Each number is 128 + 32 x the weight over its row's rms, rounded and kept within 0 to 255. Layers, rows and columns count from 0. The size above them is the row's rms in percent of the matrix's.

# layer 2 MLP down (transposed), 896x224, rms 0.369, rows 47-106, columns 168-223
size [ 87 100  61  96  78 124  81  88  90  94 117 101  81 123  80  73  93  83  97 101  61  99 100  94 105 111 109  98  90  95  97  81 100  97 107 110  71  72  99 100  91  89  85 106 115 105  94  66  90 106  80 104 112 170 102  98  87  98 112 102]
[[153 106 136 146 113 168 107 138 130 122 156 183  98  76 145 146 127 102 110 104 129 161 191  92  86  72 122  88 121  82 148  61 163  78  99 107  90 141 130 198 100 122  94  87 131 122 143 100 175 134 158 127 104 193 100 101]
 [150 153 150 100 149 130 101 117 116 111 152 127 142  71 141  98 110 116  78 150 102 147 119  85 122 152 120  98 139 167 133  92 167 123 102 141  85 157 120  92 105 163 188 100 101 159 154 107  98  97  76 145 118 105 157 156]
 [147 130  93 142 105 148  96 135 135 115 127 107 117 104 121 172 140  94  84 140 128 110 164 156 174 140 181 147  92 125 114 118 124 112 129 158 153 129 129 142 120 151 140 149 104 171  94 123 156 115  73 144  95  99 101 134]
 [172 136 112 104 131 133 137  25  27 121 112 134  94  85 144 121  89  83  40 101 124 113 123 135 170 145 101 100 124 118 123 109  99 103 144  95 127 139  91 118 130  83 149  89 150  97 113  93 154 167 134  83  94 170 153 164]
 [ 95 187 112 154 126 140 137 154  87  89 104 145 140 104 128 137 121 140 169  98 101 130 108  93  80 151 167 117 122 124 101 154 126 142 125 176 154 155  91 121  88 113 105 170 111 124 160  97 103 168 102 119 104 141 115  94]
 [187  99 158  87 131 109 109 171 149  97 158 196 141 147  86 151 161 135 192 191 128 126 122 111 140 125 119 119  60  89 157 138 104 179 131 154 129 149 121 125  83 110 139 124 108 100 133  71  83 120 145 112 157 143 155  69]
 [102 127  43 129  99 169 126 138  93 107 139 116 140  93 105  42 200 200 129 126 133 193 104 156 164 162  98  95 102 169  75  95 131 145 142  86 116  39 138 120  71 126 115 121 125 101 112 113 187  93 112 113 149 132 137  98]
 [113 117 111 172 122 137 148  94 150 178 169 191 114 126 146 133 131 128 146 128 117  89 137 107 127 188 156 139 192 107 130 137  93 182 159 127  68 175 139 132 165 152 118  82  77 155 129 146 112 143 145 119  98 126 119 189]
 [128  93 116 135 159 130 129  77 121 114 154 105  53 117 134 165 140 106 134 120  90 157  89 149 110 147 134 119 120 121 140  77 162 155 148 166 127 118 150 147 151 106 145 135 150 118  32 141 153 126 124 131  99 141 128 160]
 [115 125 138 119 128 168 150 132 144  85 117 178 103 115 122 112 128 147  99 127 150 129 115 133 221 178 134 126  97 146 170 114 111 144 126 126  82 139  71 156 125 146 113 190 102 130 122  83  76 102 113  60 121 130  85 161]
 [ 65 131 107  99  97 113 121 115 123 167 169 146 166  96  69 124 119  75 119 126 132 114  78 118 105 182  86 111 150 174 130 120 185  85 136 117 129 107  81  85 123 134 152 125 152 118 104 118 126 139 154 128 155  60 111  96]
 [101  95 126 112  88 134  90 127 115 222 154 161 117  62 173 123 131 126 109 167  95 159 193 112 186 147 145 132  93 116 121 122 126 152  96 223 136 115 105 131  93 116 180 137 142 193 120 217 171 139 144 174 115 173 123 145]
 [102 174 103 159 120 149 122  78 193 178 170 132 122 135 140 128 109 167 188  86 205  96 127  89 110 131  91 169 106 119 111 124  78  88 192 115 140  96  95 151 103 150 148 195 114  75 129 172  55 172 156 142 132 140 198 100]
 [112 142 173 137 124 215 136 116 104  91 132 122 141 119 132 194 172 148  61 170 144 117 114 112 168 152  41  56 106 104 133 133 178 117 140 136 157 128 159 130 131 176 149 126 128 134 114 113 147 179  67 119  77 172 149 149]
 [122 149  91 142 145 113 154 132 104 189 156 135 124 152 127 183 183 131 119  91 180 142  95  53 149 136 141 171 133 139 163 133 131 118 115 143 117 167  80 110 104 167 154 127 115  64 185 107  48 150 156 114  61 100 151 166]
 [152 140 135 112 160 143 121 105 113 177  93 120 130  36  76 132 102 116 148  87 188  78 216 164 131 110 127 128 148 101 130 183 163 152  98 123 133 119 139 124 132 129 166  84 140  99 140 107 119 116 176 127 139  87 150 112]
 [154 120 138  76 122 135 144 115 118 145  98 102 105 127 128 127 150 171 173 144 131 181 124 128  98 145 100 167 103 155 102 135 120 129 176 113 155 111 152  87  89  91 128 156 196  92 160 150 128  43 100 165 135 211 137 141]
 [183  98 125 140 123 125 127  82  94 118  92 148 153  91 106 110 174 122 159 103 115 166 171 113 120 116 155 182 165 171 104 139  89 105  92 100 116 161 166 136  94  91 174 138 102 106 145  89  98 161 166 163 154 135 142 110]
 [136 105 158 129 120  92 154 113 107 108 189 106 148 147 136  62 176 176  82 147 132 127 108  73 129  85 130 121 114 130  95 119 135 117 117 146 165 143 101 159 141 103 144 122 143 138  85 103  94 108 174 119 120 150  85 145]
 [136 144 141 157 123 141 182 154 124 106 160 111 109 131 111 182 155 110  84 150 121 151 137 113  99  85 134 116 177 144 129 116 107 185 123 113  81 116 112 142  83 176 121 101 112 179 151 115 134 162 148 145 170  87  95 112]
 [130  76  96 132 113  77  67  93  99 152 119 133 139 168 180 113 165 154 172 179 170 113 165 134 138 118 109  82 124 159 132 141 121 136 213 113  90 116 141 176 103 145 120 124 189 140  95 159  56 131 107  98 108 125 176 158]
 [228  98  72 137  85 133 131 165 142 136 137 122 146 191 157 120 189 109 140 128 151 113  85 126 144 181 137 108 158 140  92 162 141 143  90 147 128 104 139 118 138 177 142 181 133 182 104 169 105 150 149 132  91 127 100 172]
 [131 108 152 113  76  47 159 124  92 134  77 169 167 140 115 116 123 166 131 146  91 113 177 147 144 108 137 166  67  81 118 125  97 163 138  61 176 133 153 121 198 132 166 159 115 100 136 148 151 200 128 107 122  95 159 129]
 [143 125 136 113  72 113 218  73 100 167 138 142 183  92 154 150 132 107 130 136 176  81 153 155  93 115  73 102 127 162 124 179  44 165 134  91 132 133 103 104 110 112 166 122 160 169 107 100 141 110 169 109 160  81  72 139]
 [122 150 104 186  88 115 109 180 123 121 107 171 159 146  89 170 122 138 100  85 166 152 129 104 133  82  68 153 142 120 154  75 132 159  93 170 173 116  72 150 121 158 169 126 157  97 136 134 112 130 107 130 142 160  95 124]
 [166  90 117 121 107 154 135  53 121 193  94  93 147 111 160  62  88  88 122 190 155  98 146 130 138 161  82  74 125  83 197  89 131  96 121 120 152  78 131  93  94 112 153 146 107 170 114 139 128 129 157 144 150 126 167 138]
 [118 126 104 153  55 142 140 123  77 162  84 198 134  82 120 118 186 185 110 134 143 160 118  90 148 182 176 160  86 145  80 123 112 180 107 169 147 134  83 123  74 110  84 141 128 133 100 197  98  95 169 133 128 128 134  53]
 [176 138 159 140 119 147 148 124 151 119 115 140 132  66 141  82  91 131 140 125 111  80 115  80 126  97 132  94 149 131 212 210 120  57  67  97 135 102  73 186 149 139 163 157 158 110 168 123  88 154 115 125 166 102 121 195]
 [101 135 142 139 115 124  99 147 138 108  99  86 127 144 155 161 116 111 141 132  81 211 132 124 192 107  96 129 112 115 140 122 127 159 141 145 126  87 119 148 157 120 129 112 130 136  67 132 147  84  75 123 119  95 185 131]
 [135 182 149 160 103 108 113  93 100 120 101 109 100 174  99 136  24 119  79 150 119 130 159 132 185 121  91 138 140  79 181 121 135 185 253 154 139  83 125 128 133 133 114 152 130 148 188 146 110 110 118 117 127 125 195 126]
 [119 170 120 149  94 162 129  40 154 106 164 158 105 125  92 114 159 129 147 136 132 127 160  56 106  97 128 100 112 111 154 181  74 148 113  97 134  93 146 118 163 121 175 114 174 123 127 190 157 124  92 129 211 123 111 145]
 [149  77 127 125 122 150 134 126  97 137 170 102 132 123 122 108 150 184 119 122 108 162  97 134 131 143  65  52 128  76 174 204 133 139 138 161  67 140 120  67  71 151 163 124 111  94 145 136  93 154 135 112 165 125 152 115]
 [209 101 143 121 112 126 171 114  89 180 173  83 112  99 121  95 139 125  84 137 148  82  96  92  90  91 123 137 110 160 144  77  93 114 178 132 139 152 163  60 127 132 162 153 151 206 116 138  91 115 129 122 173  97 108 133]
 [ 57  87 199 139 128 163 105  88 111 142 182 166 156 108 104 108 145 160 140 169 150 119 181 155 101 180  89 117 132 211 107 181 106 174 120 169 125 105  85 118 205 102 148 118 139 172 102 130 146 114  64 179  82 136  91 180]
 [114  62  48 159 113 130 126 102 190 129 143 118 158 112 147 102 185 103 106 140 179 105 114  80 185  84 113 109  88 155 154 152 129 184 149 116 137 107 120 109  87 165  98 131 106 136 176 168 149 165 161 180 128 109 105 153]
 [118 143 111  77 121 162 173 155 138 123 176 168 176  75 168 124 154  79 132 159 138 116 130 175  99 183 149 102  67  59 150  89 168 190 167 130 184 178 104 145 166 185 152 179 194 154 134  80 131 122 140 135 111 142  79 101]
 [ 85  90 130 108 118 131 166 133  87 201 175 130 169  82 149 116 101 167 145 117  94 163 120 200 171 118 116 158 156 190 114 164 142 155 115 112 108 137 164 144 145  92 124 109 106 106 152 129 136 102 154 136 148 106 116 117]
 [134 102  95 117 119  90 189 144 185 145 124 112  79 124 114 105 149 164 153 152  95 113 134 166  89 180 158 132 129 111 146  81 143  66 127 153  77  75 133 134 143 169 177 151  86 136  99 140 162 151  97 129 126 156 161 177]
 [143 119 110 141 100 127 109 160 119 173 148 148  97 107 134 103 132 169 154 150 125 187 153  96 137 185  91 157 136 114 159  96 170 171 137 191 133 142  96  89  81 197  77 121 111 116 103  84 104 127 159  93 179 159 136 137]
 [117 130  95 164 121 113 152 116 167 110  96 124 136 108 153  78 150 139 128 142 138 173 125 149 129  95  92 134  92 118  55  96 134  94 199 132  73 118  94 114 105 127 203 133  93 133  98 154 142 112 121 102 137 140 162  92]
 [119 143 125 113 133 124 123  99 144 114 146 179 140 157 128 147 134  81  90 122 118 151 155 132 123 189 143  74 147 174  95 171 106 120  64 157 103 122  86 145  57 152  93 145 138  74 118 173 134  87  69 137 158  91 135 143]
 [143 194 173 136 182 109 146 130  81 128  88  94 160  93 154  70 122 142 140 157 157 121 135 117 106 122  96 148 132 111 163  93 133 187 137  78 135 155  63 185 128 106 139  80 194 104 115 157 151 116 145 103 157 115  92  94]
 [128  39 107 107 144 121 125 146 109 140 133 133 171  74  99 135 117 132 130 166 118 136 110 104 145 154 136 127 123 131 174 143 181 117 149 170 138 147 138 116 169 128  75  92 131 112 161 141  73 164 165 177 148  21 152 116]
 [119 198 126  59  90  66 144 166 139 109 118 107 133 121 129  86 115  80 103 129 184 117 111 155 181  98 159  96 139 113 179 161 149 133 144 154 137 125  96 155 115 133 191 139 116 142 120 125  95 108 118 128 124 111 139 105]
 [110 106 112 114 131 119 145  99 159  96 137 119 142  66 109 173 212 206 150 130 134 107 121  92 135 141  98  91 150 146 163 136  99 102 143 106 117 122 105  94  89 144 171 127 134 164 118 124  97 145 101 148 103 146 115  96]
 [160  96 135 122 112 171 109 132  87 109  71 111 112  74 106 124 166 115 145 145 148  90 108 146 117 124  87 155 167 169  83  69  99 135 140 171 140  83 120  99  81 167 147 174 148 161  79  86 102 125 167 129 129 149 148 126]
 [119 128 120 131 173 117  76 146 131 172 179  95 178 139  74 165 138  47 137 105 116 110 115 134 163 148 110 141 114 157 104 119 174 184 157 161 121 133  90 133  87  92 149 204 121 105  69 178  98 112 132 103 143 206  96 147]
 [113  89 110 170 120 133 110  94 107 130 125 105 117 118 161  92 140 145 104 101 127 103 144  98 102 173 135  69  84 130 198 143 176 138 143  74 161 110 165 159 173  51 162 101 127 133 134 210  86 159 115 120  92 100 102 128]
 [144 174  30 116  86 131 130 154 161  88 110 123 106 123 109 125 133 135 154 131 101 125 128 149  70 145 171  85 152 104 104 124 151 143 115 109 143  97 165 149 142 188 207 144 177  99 126  76 115 136 150 189 152 108 130  60]
 [209 150  83 136 106 149 110 129 133 173 150 155 111 112 138 164 107 110 121 190 137 125  99 120 135  81 162 105 141 123 134  98 144 136 121  87 155 152 125 117 131 164 150 103 105  86  42  79  88 108 123 172 142 180 139 117]
 [149 121  82 127 142 100 160 147 136 134 128 118 109 156 172 119 166 157 159 192 115 118  24  67 141 149 144 178 128 144  57 104 116 134  84 181 131 129 185 139 118 148 103 158 187 113  86 119  72 180  97 135 152 115 114 151]
 [125 116  93  93  96 103 108 156 112 178 157 101 142 115 115 173  78 119 133 126 156 183 190  79 140  93 121 145 133  85 160 109  92 102 119 121 151  99  66 133 109 140 143  82 152 107  85  35 135 170 138 128 169 177 114 112]
 [ 96 114 101 133  38  91 123 123 109 176 126 117 144 112 121 134 133 144 103 140 154 157 112 113 112  84 100 110 120 103 132 124 162 129 132 126 202  94  90  80 106  97 139 135 104 153 143 146  89 135  94 147 175 135 122 106]
 [179 129  94 147 147 165 120 114 121 152 155 153 121 103 158  60 130 160 150 152  91  87 120 118 182 137 140 123 142 131 156 112 110 118 151 177 140  46 140 117  68 109 154 139 124 154  91 100 155 190  92 110 123 123 128  89]
 [150 148  85  99 118 145 118 103 111  99 159 131 126  94 135 123  78  96 103  98 117 161 152  69 157 132 131 151 117 119 155 132 111  93 127 151 104  89 130  68  82 176  68 120 158  95 119 144 181  99  95  97  88 125 129 120]
 [136  91 157 122 100 117  94 109 143 132 106 173 116 115 104  82 128 151 140 196 114 133 116 137 120 174  69 127 123  61 157 146 126 144 123  54 155 143 126 128 139 126 117 118 147 141 116 112 127  99 127  93 108  93  94  71]
 [120 141 138 136 141 131 176 118 140 138  91 128 125  76 110  97 148 124 139 131 167 147 134 106 133 159  99  89 151 163 133 180 114 209 138 212 165 139 113 123 146  93 119 177 170 119  98 126 111 156 127 141 131  76 152  98]
 [152 110 106  92 176 134 199 106  71 146 111  96 147 118  81 113 149 135  90 184 183 124 181 187 126 120 131 140  46 153 128 145 184 104 122 110 121 103 129  85 148 154 159 107 153  90 105  61 127 154 118  89 200 167 129 124]
 [136 135 139 111  39  48 149 144 118 111 130 147 119 161 100 121 114 125 136 144 104 161 106  92 140 156  74 104 113 122 131 106 144 108 179 145 155 115 137 116 105 159  97 126 151  89 114 118 162 121 119 136 178 113 141 119]
 [ 88 186 135 100 144 138 110 129 163 144 169  87  88 137 132 160 160 155 142  92 199 132 100 116 125 114 113  99  67 193 115 124 214 193 138 129 155 129 109 135 117 133 227 121 156 113  96 113 120 151 123 176 121 114 175 101]]
# layer 2 MLP up, 896x224, rms 0.174, rows 48-107, columns 168-223
size [100  56  89  77 127  81  91  94 104 107 109  85 124  75  84  97  82  99 106  72 114  91 109 114 101  95 110  93 101 107  83 101  99 113 114  86  80 114 101  88  83  86 130  99 115  95  67  93 100  89 107 117 100 115  98 110  99 108 109  99]
[[ 53 147 166 119 217 159 114  97 119 129 150 109 101 169  98  81 137  96 184  51 171  93 118 135 168 116 218 184 114 106 129 126  78 154 161 154 191 175  77 115  90 131 140 114  67 161 160 133 157  85 169 148  64 119 163  82]
 [134 128  93 127 139 132 137 129 194 205 109 114 132 133 149 150  70  82 143  96 135 111 160 133  94 142 146 161 181  98 137 153 159 136  77 139  81 185 140 142 100 178  74 122  91 152  90 153 105 105 103 135 168 174 138 127]
 [127 143  74 197 190 109 172 129 108 123 113 151 136 137 101  98 153 158 139  91 166 110 119 168  99 197 102 122  81 115  84 179 144 136 115  91 143  97 132 127 150 148  49 159  38 163 146 145 156 175 102 150 167 136 160 110]
 [109 102  81 168 166 149 153 135 104 130 152  94 106 168 142 159 146 136 118  37 105 126 142 142 148 133 223 161 114 125 134 132 134  95 151 121  90 167 128 163 148 153 121  79 111 157 150 233 143 108  86  23 121  94  96  97]
 [105 136  74 120 133 107 123 119 189 121 114 137 120 151 166 160  64  81  96 131 183  95 160 145  92 137 145 117 125  66 122 169 122 112 112  66 150 138 114 196 115  99 137  90 140 145  82  67  89  55 128 104  98 136 143 133]
 [117  87 126 124  92 102 128 116 165 113 105  94 133 100 102  96  61 138 106  83 145  71 115 135 146  97 101 126 136 137 124 142 156  58 152 120 148  92 188 154 167 126 157 142 110 135  99 118 114  91 169 104 126 146 147 131]
 [162 133 101 183 198 152 125 159 168 104 125 111 103  96 109  98 138 122 115  37  98 126 150 117 177 155 139 118 149 104 137 125 164  94 124 162 125 183 107 143 198 158  73 134 121 107 176 124 119 135 142 141 159 179 138 100]
 [100 147 126 141 112 126 210 131  89 107 110 137 104  90 145 137  74  42 197  95 156  80 124 112 110 173 154 147 154 122  60 154  61 176 146 151  89 130 100  91 120 136 164 115 165 162 198 131 102 143 144 113 133  76 147  54]
 [ 68 153  91 155 209 128 186 122 141 148 148 110 183 106 148 121 134  85 129  58 187 155 111 151 124  98 138 173 164 161 154 162 156 114 113 111 171 135 108 181 116 145 147 135 184 107 155 117 103 128 123 163 159 101 135  77]
 [127  88  83 121 207 110 124 155  79 153  93 156 115 143 219 125 125 102  51 161 171  85 117  66  68 104 169 116 108 135 163 111  99 200  74 111 159 160 165 135 113 170 103 148 107 165  76 116  73 110 136 195 109 113 136 153]
 [ 65  66 153  82  96 137 179 171 145  87 109 110  97 110  88 127 140 126 190 131 173 103 109 137 138 197  92 139 100  83 152 122 142 152 165 102 104 161 141 100 154 176  69 115  96  87  97 104  63 123  81 113 175 117 171 205]
 [ 92 117 159 168 101 145  65 139 184 129 109 144 126  98 124 174 145  91 117  60 111 208  85 188 133 132  50 106 165 149  82 141 100 165  97 147 117 160 133 152 134 167  48 130 129 155 140 165 145 110 102 119  92  81 125 108]
 [135 145  99 113 164  68 128 135 160 121 141 132 134  92 133 149  93 123 187 108 157 147 171 134 160 108 143 231 174 143  92 141 104 149 129  47 154  99 135 108  61 111 121 156 111 107 103 179  56 119 171  96 151 104 158 103]
 [124 145 163 137 124 135 122 178 106 159  91 134 102 148 140  96 105  64 109 179 118 124  83 115  94  94 135 110 117 129  59 127 188 139 130  94 112 119 162 118 154 159 136 144 123 131 131 143 128 109 117 105 159  65 139  90]
 [ 87  93  94 120  77  91  87 108  69 113 121 139 165 166 129 142 145 146 158 159 215 137 165 103 188 160 191 128 124 127 176 166 138  82 123 143  77 176 109 141 177 129 157  97 103 166 130 130 110 104  98 149  98 117 125 115]
 [143 120  74 117 107 111 101 168  53 117 136 141 183 132 142 157  81  57 102 120 141  81 113 127 112 160 179 159 132 129 111 157 164 135 178 131 180 152  80 161 193  87 127 152 125 129 131 149 116 140 120 108 152 131 105 154]
 [168  78 101 115 205 146 118 163 158  87 127 128 133 208  98 154 156 129  67  62 151 116 118 106 108 115  91 117 196 131 159 117 137 157 143  84  69 133 145 143 114 108 126 160 167 123 112 216 180  94 109  94 105 166  98 114]
 [184 163 119 172 108 182  89 116 156  98 107 112  93  76 155 197 131 130 156 142  98 168 161 138  93 111 161 148  74 109 173 114  84 112  96 110 119 185 136 141 123 108 171 158 123 118 105 203 127 146 140 110 118 131  90 117]
 [191 158 146 162 153 137 167 140 126 140  78 119 111  96 122 112 116 138  57  89  79 109 147 136 144 135  87 167 142  95  57 134 112  87  78 120 136 163 158  90 141 114 163 215 119 140 100 186 111  57 127 110 160 128 102 160]
 [102 135 166 121  90  93 143 149  91 120 125 118 132 109 107 121 154 132 139  86 112  71 130 143 122 120 112 103 117  91 174 133  86 148  97 105 101 142  93 129 162 120   0  84  90 127 131 162 120 115  79 132 110 128 157 188]
 [141 122  95 148 129 151 121 121 112 144 143  85 120 162  98 129 161 129  79 117 169 115 155 123  98 123 142 150 102 145 100 118 139  77 131  42 139 221 150  73 150  89 136  88  92 166  93 108 110  88 142 120 152 162  81 119]
 [130 121 180  96 136 107 176 130 126 113 116  92  96 125 135 135 168 145 179 108 152 114  89 134  80 187 109 189 109 130 136  93 132 129 155 168 184 218 110 122 152 114  37 148  96 134 152 145  52  99 127 133 174 161  69 146]
 [ 80 167 125  88 103  79 127 138 108  77 163  78 135  71 133 169 114 100 133 152 112 124 102 185 101 158 117 172 158  98 135 100 174 119 113 100  99 123 124 106 192  83 159 193 103 112 118 146 129 119 130 120  61 186 168 150]
 [121  93 112  62 111 152 138 212 147 129 153 118 106  65 124 180 133  96 143 149  75  95  88 136  79 102 155 130  81 100  30 164 106 160 150 111 108 171 202 131 180 124 158 134 139 116  98 176 138 180 146 146 161 140 169 118]
 [ 98 167 115 100 145 116  97 141 146 122 133 148 122 141 145 130 192 109 177 109 168 135 131 122 132  97 131 151 168 194  85 153  76 103 157 138 134 197 144 124 102 142 140  89 140 202  99 120 155 125 166  85 110 184 104 100]
 [ 93  99 118  92 131 165 119 110 107 159  94 116 150 150 134 182 119  87 125  51 242  96 138 174  76  99 159 141 116 108  33  82 114 127 162 124 153 122 121 117 128 130 133 104 110 103 187  79 114 143 149 115 160 135 123 136]
 [ 84 132 136  96 121  96 102 100 146 146 138 194  72 149 126  93 116 174 159 144 129 111 152  91 127  25 189 149 126 128  59 108 119 161 139 122 129 132 164 118 117 147  87 131 154 137 107 159  42 132 112 169 123  88  71 117]
 [128  85 120 158 173 144 123 183 174 120 110 118 160 122 207 106 131 150 137 116 163  89 166 152 170 135 182 127  96 160  75 119 123 145 178 111 104 180 119 114 157 116  98 105 102 145  89 112 116 183 150 130 132  96 157 133]
 [148 104  76 164 142 144 146 164 166 123 160 146 103 130 148 123 164 127 156  71 147 186 110 107 140 202 113 148 144 172 107 170 130 164  78  74 112 179  83 130 143  99 125 138 128  98 167 117 154 139 139 190 126 144  92 110]
 [134 139 174 123 137 116  78 127 170 135  69 136  83 164 149 139 104  42  86  61 178 110 131 101 128 144 159 119  88 129 158 153 149 171 104 110 130 132 118 124  86 102 121 116  78 144 116 112 139 102 165 132 138 133 116 142]
 [129 174 115 127 142 131  89 218 124 112 116 117 148  84 113 124 127 106 126  40 175 157 136 128 170  49 148 169  57 165 128 100 121 152 127  74 169 163 167 180 187 146  86 114 171 123 130 150 151 107 134 185 152 137 185 126]
 [ 20 123 120 171 167  92 136  85 160  84 175 129 140 114  90 158 139 109 153 112 138 205 134 127 146 119 183 125  99  95 105 146  84 149 144 102  84 158 114 152 113 111  20 126 111 122 130 153 163 139 146 122 130 126  86  98]
 [122 185 132 158 153 105 213 111 148 131 101 140 105  95  89 135 134 124 145 139 119 171 113 109 101 149 148  94 107 143 107 128 143  75  86 136 142 157 140 151 108 140 120 152 135 129 159 152  71 124 143 151 155 128 130 117]
 [116 122 147 125 160 177 164 164  90 158 131 152 159 171 191 109 130  93 152 149 207 135 118 117  90  65 127 109 130 163 116 160 121 115  96  98 143 142 116 148 206 117  94 120 139 140 119 119  99 138  76 189 145 135 132  95]
 [121  83 112 242 157  66 128  83 141 124 103 105 119 167 129 146 109 100  95  67  94 160 114 121 125 134  95 143 167 120 118 153 136  96 113  91 149  97 193  92 108 145  88 154  83  79 130 137 182  99 138 111 146 158 106 137]
 [ 90 166  84 126 164 172 130 100 145 109 131 134 153 125 150 159 148 125 132  61 147 176 141 127  68 162 158 159 125  58 133 176 151 130 133 113 129 161 136 127  82  82 116  95  73 132 129 140 119 117  94 144 103 105 128  94]
 [ 35 138  95 113 117  64 206 161 129 136 108 118 138 154 148 108 108 104 114 110  98  61 100  98 137 162 128 182  83 137 125 136  80 113 125 130 122 125 135 117 158 128  61 120 136 130 134 125 157 160 159 115 151 141 141 111]
 [135 129 126 132 140 133 120 216 124 153  58 130 135 107 123 120 145 129 157 120 156 152 213 130 127 128 108 146  58  79 125 132 109 137 183 101 131 126 135 134 152 131 162 108 160 194 140 125  97 121 100 124 107  91 172 175]
 [ 89  94 207 121 148  87 221 152  99 156 120 144 120 147 160 134 141 153 114 112  99 113  83 124 173  98 176 162 121  87 149  98 141 156 109 123 164  42 132 155 144 103 142 197 162 120 161 151  90 157 118  94  83 111 112 136]
 [ 94  87 150 158 117 173 117 113  86 168  96 149  93 131  80 130 106  99 111 108 124 134 131 129 133 115 180 130 141 122  86 139 133  79 154 111 129 132  45 171 133 147 153 137  86 132 169  99 141 124 165 141 102 105  75 116]
 [134 137 172 106 100  99 165 124 121  97 121 128 124  77 126 163 125 150  70 108 137 104 106 174 121 162 135 129 158 135 167  90 130  95 155 132 115 152 166 132 143 127 158  65 120 115 141 148 129 152 174 116 121 113 146 124]
 [134  94 135 116 135 172  97 127 174 106 132  93 108 151  76 104 126 121 141 112 132 113 216 129  79 145  79  97 100 126 135 123 111 172 141 139 142 134 102  91 157 111 125 172 184 136 149 170 145 123 156 181 184 129  76 141]
 [192 118 141 126 138 143 138 121 109 165 122 123 143 151 170 141 112 178 129 100 106 108 113 134 116 108  97 170 126 102  99 129 151 104  71  87 110 114 114 176  76 127 172  64 129 133  96  74 136 147 128 188 113 178 103 142]
 [132 186  82 158 145 135 120 155 158 113 120 137  65 108 133  82 140 117 123 147 145 134 168 100 101 132 149 136 163 125 150 119 143 116  96 112  84 142  91 197 110 120 113 166 131 186 130 146 167 140  95 171 193 168  78 169]
 [139 101  93 162 184 149 105 161 105  75 119 176 140 144 111 255 144  69 191 154 176 186 109  98 150  85 131  97  92 126 153 138  87 123 117 137 123 110 104 131 152 145 182 143 125 116 117 114 127  57 138 145 104 184 158 117]
 [109 125 134 155 192 110 135 158 136 161 141 134 125 175 122 164 115 126 124 128 146 141 141 142 130  85 133 184 121 156 154 109  74  92 118 109 132 135 154 147 114 141 117 137 111 158 147 119 140 170  97 116 138 103  74 151]
 [ 87 132 129 161 102 133 140 149  94 114 123 120 131 252 120 108 104 120  89 159 139 119 153 142 122 113 146 110 140 146 106 120 125 176 174  54 104 123 166 122 159  64  51 190 140  92 176 105  84 144 130 141  96 152 167 147]
 [ 86 148 148 163 169 157 135 147 144 112 145 107 130  95 125  84 132 115 121 104 138 127 140 128  60 120 115 146 110 115 107 126 140 109 173 171 104 122 136 171 123 116  84 176  95 108 125 124  86 149 161 125  77 133 106 161]
 [135 191  79 147  99  81 164 131 106 130 144 111 156 168 136 168 122 117 214 130 154 127 143  96 136 113 172 132 114 154 108 151 103  96 123 172 130 192 130 164 135 151 114 160 156 111 160 126  99 118 146 162  62 144 122 142]
 [ 55  78 160 164 196 125  93 107 159  72 183  96 111 114 127 111 159 116 104 105 136 122 206 142  66 164 158 130 110  70 115  91 127 165  96 121 138 150 136 181 203  71 154 169  89  89 128 187 111 155 137 123 139 110 116 149]
 [136 156 122 113  95 128  93 109 134  43  71 128 149 120 132 169 105  57 102 139 115  94 152 103 112 160 145 104 112 124 113  53 106 106 143  96 100 128 154 167  98 150 159 132 151 105 128 179 149 106 122 154 137 127 110 121]
 [153 122 130  67 243 124 119 130  83 105 129 128 130 125 128 165 154  86 130 112 145 115 102 119 136 109 166 147 125 146  86 113  44 135 123 157 107 142 199 184 135 133 122 159 127 129 164 116 171  69 118 111 159 165 120 107]
 [175 136 123 131 191 153 124 117 130 150 129 137 156 203 192 135 157   8  99 159 110 160  87 149 137 142 101  90 110 109 102 140 153 143 247  49 140 127 155 120 142 105 151 136 112 173 109 170 145 109 116 162 146 108 140 143]
 [102 147 139 222 149  81 159 125 105 112  84 154  73 115 136 150 182  59 144 135 116 128 143 128 125 145 131 193 140  90  97 165 137 129 166 123 152 111  97 171 101 188 188  93 140 164 144  80  95 148 111 161 140 116 122 173]
 [ 60 124 129  59 146 164 196 144 143 120 124 135  93 159 118  90  94 117 122 172 137 104 115 148  58 126 118 192 159 184 169 168 183 140 118  62 117 167  83 129 172  85  95 155 136 122 151  66 162 134  88 108 172  95 143 174]
 [132 119 122 146 129 155 139 158 146  71 147 125 155 134  75  63  98 123 122 114  92 103 125 155 145 126 187 124 168 113 155 136 211 153 136  25 128 123 116 140 142 126  35 163 170 131 131 140 153 127 158 148 116 129 137 169]
 [117 139 167 128 137 144 141 179  82 172 152 159 127  81 125  87 116 113 108 125 159 169 161 133 111 146 153 164 130 146 148 110 107 136 171 124  84 121  85 174 140 161 108 149 143  92 112 220 117  92 116 139 102 149 151 110]
 [178 156 101  99 160 112 132 137 121 121 111 118 141 112  91 134  38  79 119 136 129 129 124  91 105 146 176 160 181 206 110  93  92 104 136  88  82 139 107 135 157  99 212 140 129 130  95 134 105  81 110 192 134  86 165 112]
 [126 118 112 110 114 131 167 205 106 113 160 147 176  87 114 137  97 125  86  95 169 141 141 104 192 215 165 115 119  69 135 155  61 151 136 113 192 171  97 134 146 128 114 104 148 147 159 165  66 120 103  56 137  97 120 159]
 [156 142 143 159 156 132 110  98 149 121 137 142 121 100 144 191  52 111 120 138 127 137 166 163  93 143 142 123 130 125 102 158 155 150  86 112 115 122 135  99 224 124 135 148  90 125 134 134 154 155 130 140 170 141 190 145]]